python train.py --n_layer=12 --d_model=192 --n_head=4 --n_kv_head=4 --head_dim=64 --d_mlp=768 --vocab_size=8192 --activation="squared_relu" --norm="rmsnorm" --norm_place="pre" --norm_eps=1e-05 --positions="alibi" --qk_norm=true --attn_scale=0.186 --bias="qkv" --tie_embeddings=false --parallel_block=false --extras=["local attention windows", "a norm inside the MLP", "value embeddings", "hashed n-gram embeddings", "a smear gate", "an embedding shortcut", "norms scaled by depth", "capped logits"] --init="uniform" --init_std_qkv=0.0247 --init_std_o=0.00503 --init_std_up=0.0247 --init_std_down=0.00503 --init_out_by_depth=true --optimizer="muon_variant" --lr=0.00874 --beta1=0.95 --weight_decay=0.012 --lr_head=0.00396 --grad_clip=1.0 --warmup_steps=0 --schedule="wsd" --decay_fraction=0.769 --decay_shape="linear" --final_lr_fraction=0.0 --batch_tokens=[8192, 16384, 24576] --seq_len=512 --doc_mask=true --train_tokens=135100000 --steps=8653 --dataset="wikipedia_en"
Each number is 500 + 25 x the weight over its row's rms, rounded and kept within 0 to 999. Layers, rows and columns count from 0. Numbers have three digits each. The size before them is the row's rms in percent of the matrix's.

# layer 9 MLP down, 192x768, rms 0.099, rows 0-99, columns 448-511
096:457520488507498504511498479501522475544503507504511563472496484498488500559490486479485528539522478494442498546511550509498436482500528542515520509539485511445454502506523506497470445502535530
103:498473487515516542496464513502505483468473471517527496518507505491477520519425520517511509522468510530467486500538482517490509529489485488459496470479480500471487526524535549533476511507464510
093:491505552483522493504476458545523515494482461528529497467511524503535521528452508513524514460536535475475542487476500478528482465487500472503476543497524492474477502487474527508540509488501509
099:516492438488478531480522504500501514482540490522459488494485466504435482450504466498505520519478530493467519478471510494512537497474515474493502496517532484417502446515463478456512492532548506
099:485514517474486486500490512514498476522467512488517507542514546540496496479455489505513478495536492518504492504494515501488473510506510500484502500512544496497516502485503469506494536524523448
097:488521439453502496492480494472471490461484498507478495521510468486536483508503493490499498548484537512518482501505478430508499490470501496524507508487507563519491481494515507436538517521507475
093:556453469473483483520502514506503544500468487502478480478474520518537523556516514513519505533489478486496501528507491491520502488522508540507427503511497515489532480530488496535530509507538487
102:535474516506458533491506509530502441529526499513504518563523512487508510460482492461506509480496517482441542496493531509474493504516488503470494531483493534504529521477532484485497478473499444
096:484488501522539515517521515481451453535495463533469490498515501461549512508505479477541520529497448453541492447531541477501489495475500523529479478511468497464533485493520525509488465487508515
097:513515506475456506487445488493502511518520506490546462486494512437491473482505541526516523505545480491454493514548471505483506471544537506501510491500527495482502543500474515490488538488554481
098:510529466454479559496512502477503502521486485497572458495500502516500554515515497462472465484483502503548508497423520504470486473466487471487506470497496458539485505544531501488474490499513538
102:451499501524489512492486480499509521544445496497506509504543480510519519487505500479522504501510463519474515522508513470477516508470504520488504489494482477536528529514487492520517493495503494
092:501514522472521533465541489492487467464508495561531430456503559498516489441542476447467483503532529483526477527550514515465489468487521451477480513493510520447495478530509477464505483479478537
098:478519512532482501517492482503507533485495563474480511479558509574488477482533514503523509490505491489514489498473527447464492510488515481468485527515527509493523491515471483481476502549478486
096:501511504519463519460517514475487521514496491606488493504479550528504530513539462480490496545516489483485475492469500451528501483560482512491498537532460454446518509502515469516467516515509500
095:509517517481497515513477504521487499488499497518503497506473523488506462493456495523492518508501514450531512512507494504568470502493506520467558483481512496543506488532502506437523529477497508
101:487530504492537524526463488458520516497447465464493497464470505529471467488443481495474505525496482511464532499513501518481474541519497489516559531492525534484510498477489488471551435526507480
096:470529499508548504512465525491476522504463492491526497514494505537506484481483526501461488460487509512510491504522481512490477502463464496453520520552476542546458480492488503506529519515490517
104:515483489523498508526501512471496434519490532508564527501500505470489489482504500486522485490498503465511500484539504502529534470521491543448540450476535508449477496478463476454484492471490480
104:502470508505512492517500466517534511545481480492503497499512555476491526498498504489504468480488545499506546506500462506486535504511496523515514480537510467491497513544496498577519474491518464
099:513482553506529503495521491495515476527500488493530499525451528570499461510510491498512500552517527477522485483483520457516530518521473529518493482523513496508524518466475458520499519530483509
096:509505532484472478485468504468451489492482524475490512445478490554475471520470506470512531471506520509502479518537470515492476522481503482481525488501500533505491491544492499483527502461514491
094:483521510481489482516514520474527510511500520479455513503510483483508515463504552463488510524465493507526465514505488520487465477471498429473490497508442521469478448520485519465500487510505508
101:500516477496536517448509523507487479488459543539495488532541501519511495502493498503469470544522473491444518429491487490531507547491498498525465516498432463488528478482471496491536480548497494
100:539494430515510498463518448467489526528510478540502436496467508490499502539504500547487507494502461514508509460468452517487523463511522532508499534509494441486491509509504482519483482463539470
094:482480507497502516435527486481503468513516502534537494500513517511496517528467528515478455523517436478528518460486514498501469506518497496491449531497511513472509503485470469486528485523532471
108:499488457519500493470489505492447516487493521518511501478500531524486495497488513509441523512517456501473515467478503496527493503491503517499491481508490496497511493534510509480507483476524579
096:487518464480499525523534507554483499491484501497523524489439470516487524532469469506483440482509491515499524490479525461560482479479541481507500442475501538460455508530531511516478473536506514
098:453511505468506479473462526482509466503464506524499489511493514499498575534514477524508475506510500495529481482525504463494541520496499499523476473511516487528523477430466475484500522497484529
093:467493526498498483503526513502488511513463503497512485550499516474482499501491510469516516496491531515476474475529506485545541500507471504511509502515552475540470514550534531549493470477485498
093:508521453480514489490514521464498532510510542488505486564482497527480498469493442495463515557519526466515498471514500527534478497511462490456486498509475509450505551504509462465507492507491498
099:534536514535481504472514492521476497525507438500526457478488489494528499493491453484463484506491542539457504503538508513491518500475507537479487522472525470465476434504523508474501500512513494
099:473506498527538472467469494513503489477485477481500524501493510531510481524502501469497482534510489436506510494507450521515513474521475492514514484522531464481471455496476503481489502515519545
106:520479537488484505463557501477424513523491493498514491482495535488531500517494510466477482505534471525550514502490512540498495499520468502524487519505495490492509519502505481476517464473492490
097:508487483464512453554475514492487520472526497511522477493475512468510486473541504490535531517514522455503472477487510499512509528531487519466522516470520531516489449515521503456504534503487536
102:506495494446515508486538569447506495492579506537444483513494505521499519479525515504536522492517497509460519525493456502511495488500490501475449484519511468495473527496496531445552511473487462
097:480518512483474493444465510508514478501508485492520521502487500502537487543561480481505493521541526497561522487460442545465500519498516524518522468498484503508538486527515502465495503504475537
094:483465472553526450471485486524463524503516499501514540554532462526411524548519455508500515507472494506481466510530495503494501521485517518580525461524490518496504456521495522468529515477493514
097:498494479508504517487504485476514489480487492477493540460484531501498514497533518496527463462511504531517516513518483486472518474529527494507505511501493491502538454555509520499458478546552530
094:521520480487539501524504529485524544407524539486528527486503518544476508498531485496542512533530514500461483492470497470504483513516505496525491525487466495509522526503501539525531495528467512
095:517487494460493457569557469501525512557514526468505511530483474491520469475495481503544455475491506491447508486502478499503482493509529507521481493495493463438483494525521493503509514514541517
098:475506457488517482509498476538529508509493501507494501451449525456507460538486528552466451475499485476470525486480500493511462546507524456457493554545566486494500503487460488501498496463496514
099:482531517535516565526483492522472494461497506515508458474470522497480526461464473484478492475483475522548525472503588434538519530488488445444537514484509476534511505519476445511498493494547527
093:497481536523527513520500511524500511485542501527484524487562497491523467483500516484496494528515491456528494480486482549526480469530500516539492484507492500500495529539451538474449471485451527
098:500476531480509497458510463475536514503473450484477525541539510518496501539507532527513493517472489496488520484487490461522517479490498508477471461482480481446547543478519525523491500501516493
095:500503460516473520480525545498462501513464471494532503456570447537517487544478466490490523539479497509483520516497512480498519485515490473446522457519494525509513535502483484466502446487516478
101:478527498482536496528511495502525504446507479504497498504507519468553493506462504486503537483512503481462518548521512474492513491490492467509471507496506479509517497524516523450481476487496481
097:527487471470476510547548538499512522500508493508498477522510509518526484486429499492483487484540491526515496493457448474516430495497516520467503495482484529491489483472495475505513512511486511
103:497474479491514492482482517503506459507492484487512491492522469550540462466482488500478529511497493518461505537460504527539482529499529486505523545489506506484450454491527515542537513500517482
107:533487464488453524520483537488478503499448496525501520515527489465457467484496472470503485502529512495489484482522473479509501532499523513514490519510492482499513496486523466548500518508492498
098:489554513513474525521486512470510518514490485476461504507521540488479503481463462461477486564470478465561465521517525507492476503555470509510502468482457475548489499502470530530513499494526505
136:526495504507493492498542500500525538546475534473478471508456480538462465492496516496505538500473508501515529507500540464514492514487517510505492522496519490518478439509526492492515481508483531
100:493480512470510505523502542509482475475493514518483496521458532511494487491463500523494515522527508520498521515538487499468520510490497468508478500519493523420484473530503440501537447442479460
096:489495445497504478493518488501538502494513490521477526487531452510503527416532496503449490525524498492482562506503498534472481504506532550503486546519475513510515470500471507488501528514532502
097:520468476513525522450453493482459477476466499518500453536468482533518469516541493507506475435567532463514504481475476487520468529516496504509492504486499532489503508469478560526528512468498468
104:510516480536478504482479519498483504444517455489530482468443484490492478524500491483468509509477519474476519509482518479473426468498512478550512518510530478506469489532505534516518527461481494
099:471499491575513509484487498481488533574474492514533480526526484526450489480506517505485461485516493523525531514523523534490481522482492507537501484487523536451506496507464495491490456535515474
097:479549464490511497515450520483464505522475482525507515554491465514478485499430516488493504507513475491524488414465509457526492517504482522478536519511474524501512490526487506468504512547479488
097:517501493514491486499466484479537480502461483522508470495510521490483508500552462504538466558451506510509551529478475486482507491493486501488498471506482513531541512498456459445522464480486494
101:523521482470496461538481522504520500508489515484490551510529489524488465526502484480490486487516549509419475532483500496509548516479492524528522487514467527462512493514523483484570480511506535
098:460530475514494493502469530500477526507508524523529516495502475489494431464517495501468541504510514498545517430500507501472546532528532491534509474495487494489493492512487464532517499476492524
099:514475475491501494471518449541558491499457480496538490502485469536515493438491458520530475510511511549489476532518520504547535485501513491480480507485524482502487496491484499517506530538539515
091:525511513486504504477520554493491476475514507553482498480511503479470455503501570492479505493517515498468517538527506499483465524496457478518454488503466469532522549499501501511549520485506494
092:494527529459522507489497529512474527485513487477494451514488535497455420469533521500453554529500464486466499505495514523517522533513542507514467572507518477472499480510536515510477535525496515
097:508493431491471513545499485518447518521483545514487493513461519492518559555503520517511456467519479502482507478561564472527460462487479513494486494481521494514500441473513547523493494477508522
099:476496496463489473520506506527560530500513502479490501526481480556485464490466497465545515533477513490498504491519468489486468509511482466514482503503501508516458521556496538481480508532536481
095:512476505539488483430541527477506506504468506487483525457479501508475497530505506492485453526464504480481494512497496524485560460479532478517482471522539472573495504478510536521446493516453512
101:489518519491515468498512503510461474512541484492562502522496511449502498531506527479513463516509518501516508505480467505502527503493558418500510525487482485509486482525491518525511472523530507
100:495458459503489489503495496475480495501499486451454500470542515498451533519434501518522510510453533509543470471518451470521511562475520459498534473474449485533500498490503484485525492477463523
105:489419514491520467527516511503434514515488508465555499521548487448480509504538488509482456534489461481520510486517498533511480487525541508470495506505504512511475506548491463464465496526520507
117:498499497511483507533517486495496500549523499522457477489510521527524523508505474503485490497479460514542470490457461457513457501514494492489502528517522496544450507513525484506517497507489496
094:482531463488511515538525477525475485470452530529472563531502499492518483507517537505510510511487522485502489527478489510482483496508578537491508525514496506561479514511497503518486485495507517
091:480460475476480525506504467502502493515465506493476468497535526467518552486523501510488522498523503506513531530484488565467498532487502550506516449535491477466471530508566481500453483531506499
112:519509508481460462512499479530479539462538478535565490493550469508528547470521462519502520451546474498521505495507479528549486518489532466502530496512489546508507515492543438507480494523493508
100:516504498459487500504524524503479465486495502504473533510484496499522451486490462491505469474461526494507513541480468542529485510458464511522517530494500514434485515504468482487457482510531529
101:515451468441487510516519492469519487522499489532511485491515528542513499482458520510485492476515490479473505511498461483478495474481519533530520523470494533427517483475496512482484500498506520
099:473514513505497543525532513519533504461481516516514474495474515463532531490526498478507465500500463486510483527522522534476530506488517517518484486519511477538503534494441493500492475493481484
100:531514527505523514454525489515526485559525491512503494505480506428547477460469513523537483474489503474501465528499531525494543489503503469513514515503469502485481500481451473450516512471498525
095:511477490457482503481519501506525502465483550512502535476516442507536487523490480473504510540493508480482492465500491529475508480508493524447537477502451521505504502480473538532511486492523479
099:502479487535442491507502500481519477519493482499538480480472522476507515501493494494518508441505445517501468514528533484525466488527457527526515519493530489467478518495533490503508508511516501
097:515526481512530523529484491519491479512487464517548505542513494469457484534487473486514512480448534478524468445486490519479516512494472471506543489511549522489454518520515497472490478523542503
097:510479475555488477468475455510531467428476485520479524504472449509487490521493517543457518481513532466536479511500474445481484558506468519503466474507470519514491515462535501516496466486539527
100:497503531500503481572523481498512468492500540501481523465439536495498502527516499506503576477505470505473495447517502477517530442498524544508504491521505543440488511467531509487493500544450548
094:534503491540440469517512497511476515547481517538487492469498522490503527501517507500460534544507478525458452497483521458484481460491520476466517492518524468465470479535506503546504503479515496
099:470477492467512498508467519529506515472496472458479527477536473439468490502508527497456462460487490490476538513512494527496527488493500508475509499522503469449505461540494465530461495499476493
094:499508493534476499477533520539508533525495579480465451465479476445504513516542493476484505491507488508519511500495509488509473512510500473475500523495545535489469481499531515471517524470522490
094:510458549465530515472510500523514491496500488507505501502503466523506489544514487548518509475509453463496498494511495481496486546495543474456525473493470499544500517459508503503487505508447496
095:540514471469513512432494545505489458503501500460515493505472454561516470533546505545537507546504478503521498493492502559493521460488513564434486518501508473488506501530522493520480446519501532
091:510491491558500518532486529522490486541488493489481463503546495508507505468522511526492491478502478532577520483513491493512436525518477521503470519501548477506508510532482493512543505453481495
105:515510510525453562494495520516548493517501489500526515470536495490515495499526516467499497456502527493462521511550498496502508494477459474485488501523492500555500481483517528477486540534539517
096:479485483516494503509511478525502475507513511455496479513502481494527542495566535538510541529503521518525512468493538503534481473519495523497496534502531507494470493526499502492519519497468520
098:531465490495496502508459502476536473468500475554496506487479505494504492512488517494479452456520491527507508520541551469521555498511515477489460493527494476510501513503509464500514549489490472
107:502478478524449493496499511510526492530520508494527531448449486518482504517523518538514526505497516557517466445467467466472515507510486475555478495509577522546473521454483490538477512491480502
093:448511494492497512520503522489553477480487503483459468472564495472510497471533479545493499472501493440481529512479535506447535480492490498469534484527469498442517501490498513504499533446512496
105:476467463545481546475477504501485497494526514505500501487430475542504477483458520503454502569491511525517515515540514477501476516458483488505480507530469538441473485488513476454498494503463494
097:509508565488471484508510504536497520509521492487481511520488511531470527538472496478537466514502471461571503501450524488540524517529506499505510516506490490518495531524480532499487473474486529
094:493517522506516495476487497500529488494469473476523515479494493535511555461466557491470519510480511489543503491478496501505505492486493500475503514524496442478491541535505467507515489522489520
094:481467535525504517526503502465539515454490482506487563470507545487515521503448482472473454508486478495521479496528510473529462507496518505491475503521457511506529509519479521524510478477450497
107:468504506480470515525497514531472475495488548490472468431552524546545501532482472491458504513510520484451523510460480472494425583516504487538490491512464538505512486472479521521510473494597518
101:536497484443515512494544485516485493503481495451480495484507545507492538478511491487499475524483523476509519500489496455505497465498495487517494501492449490536504489474486478504478503485557522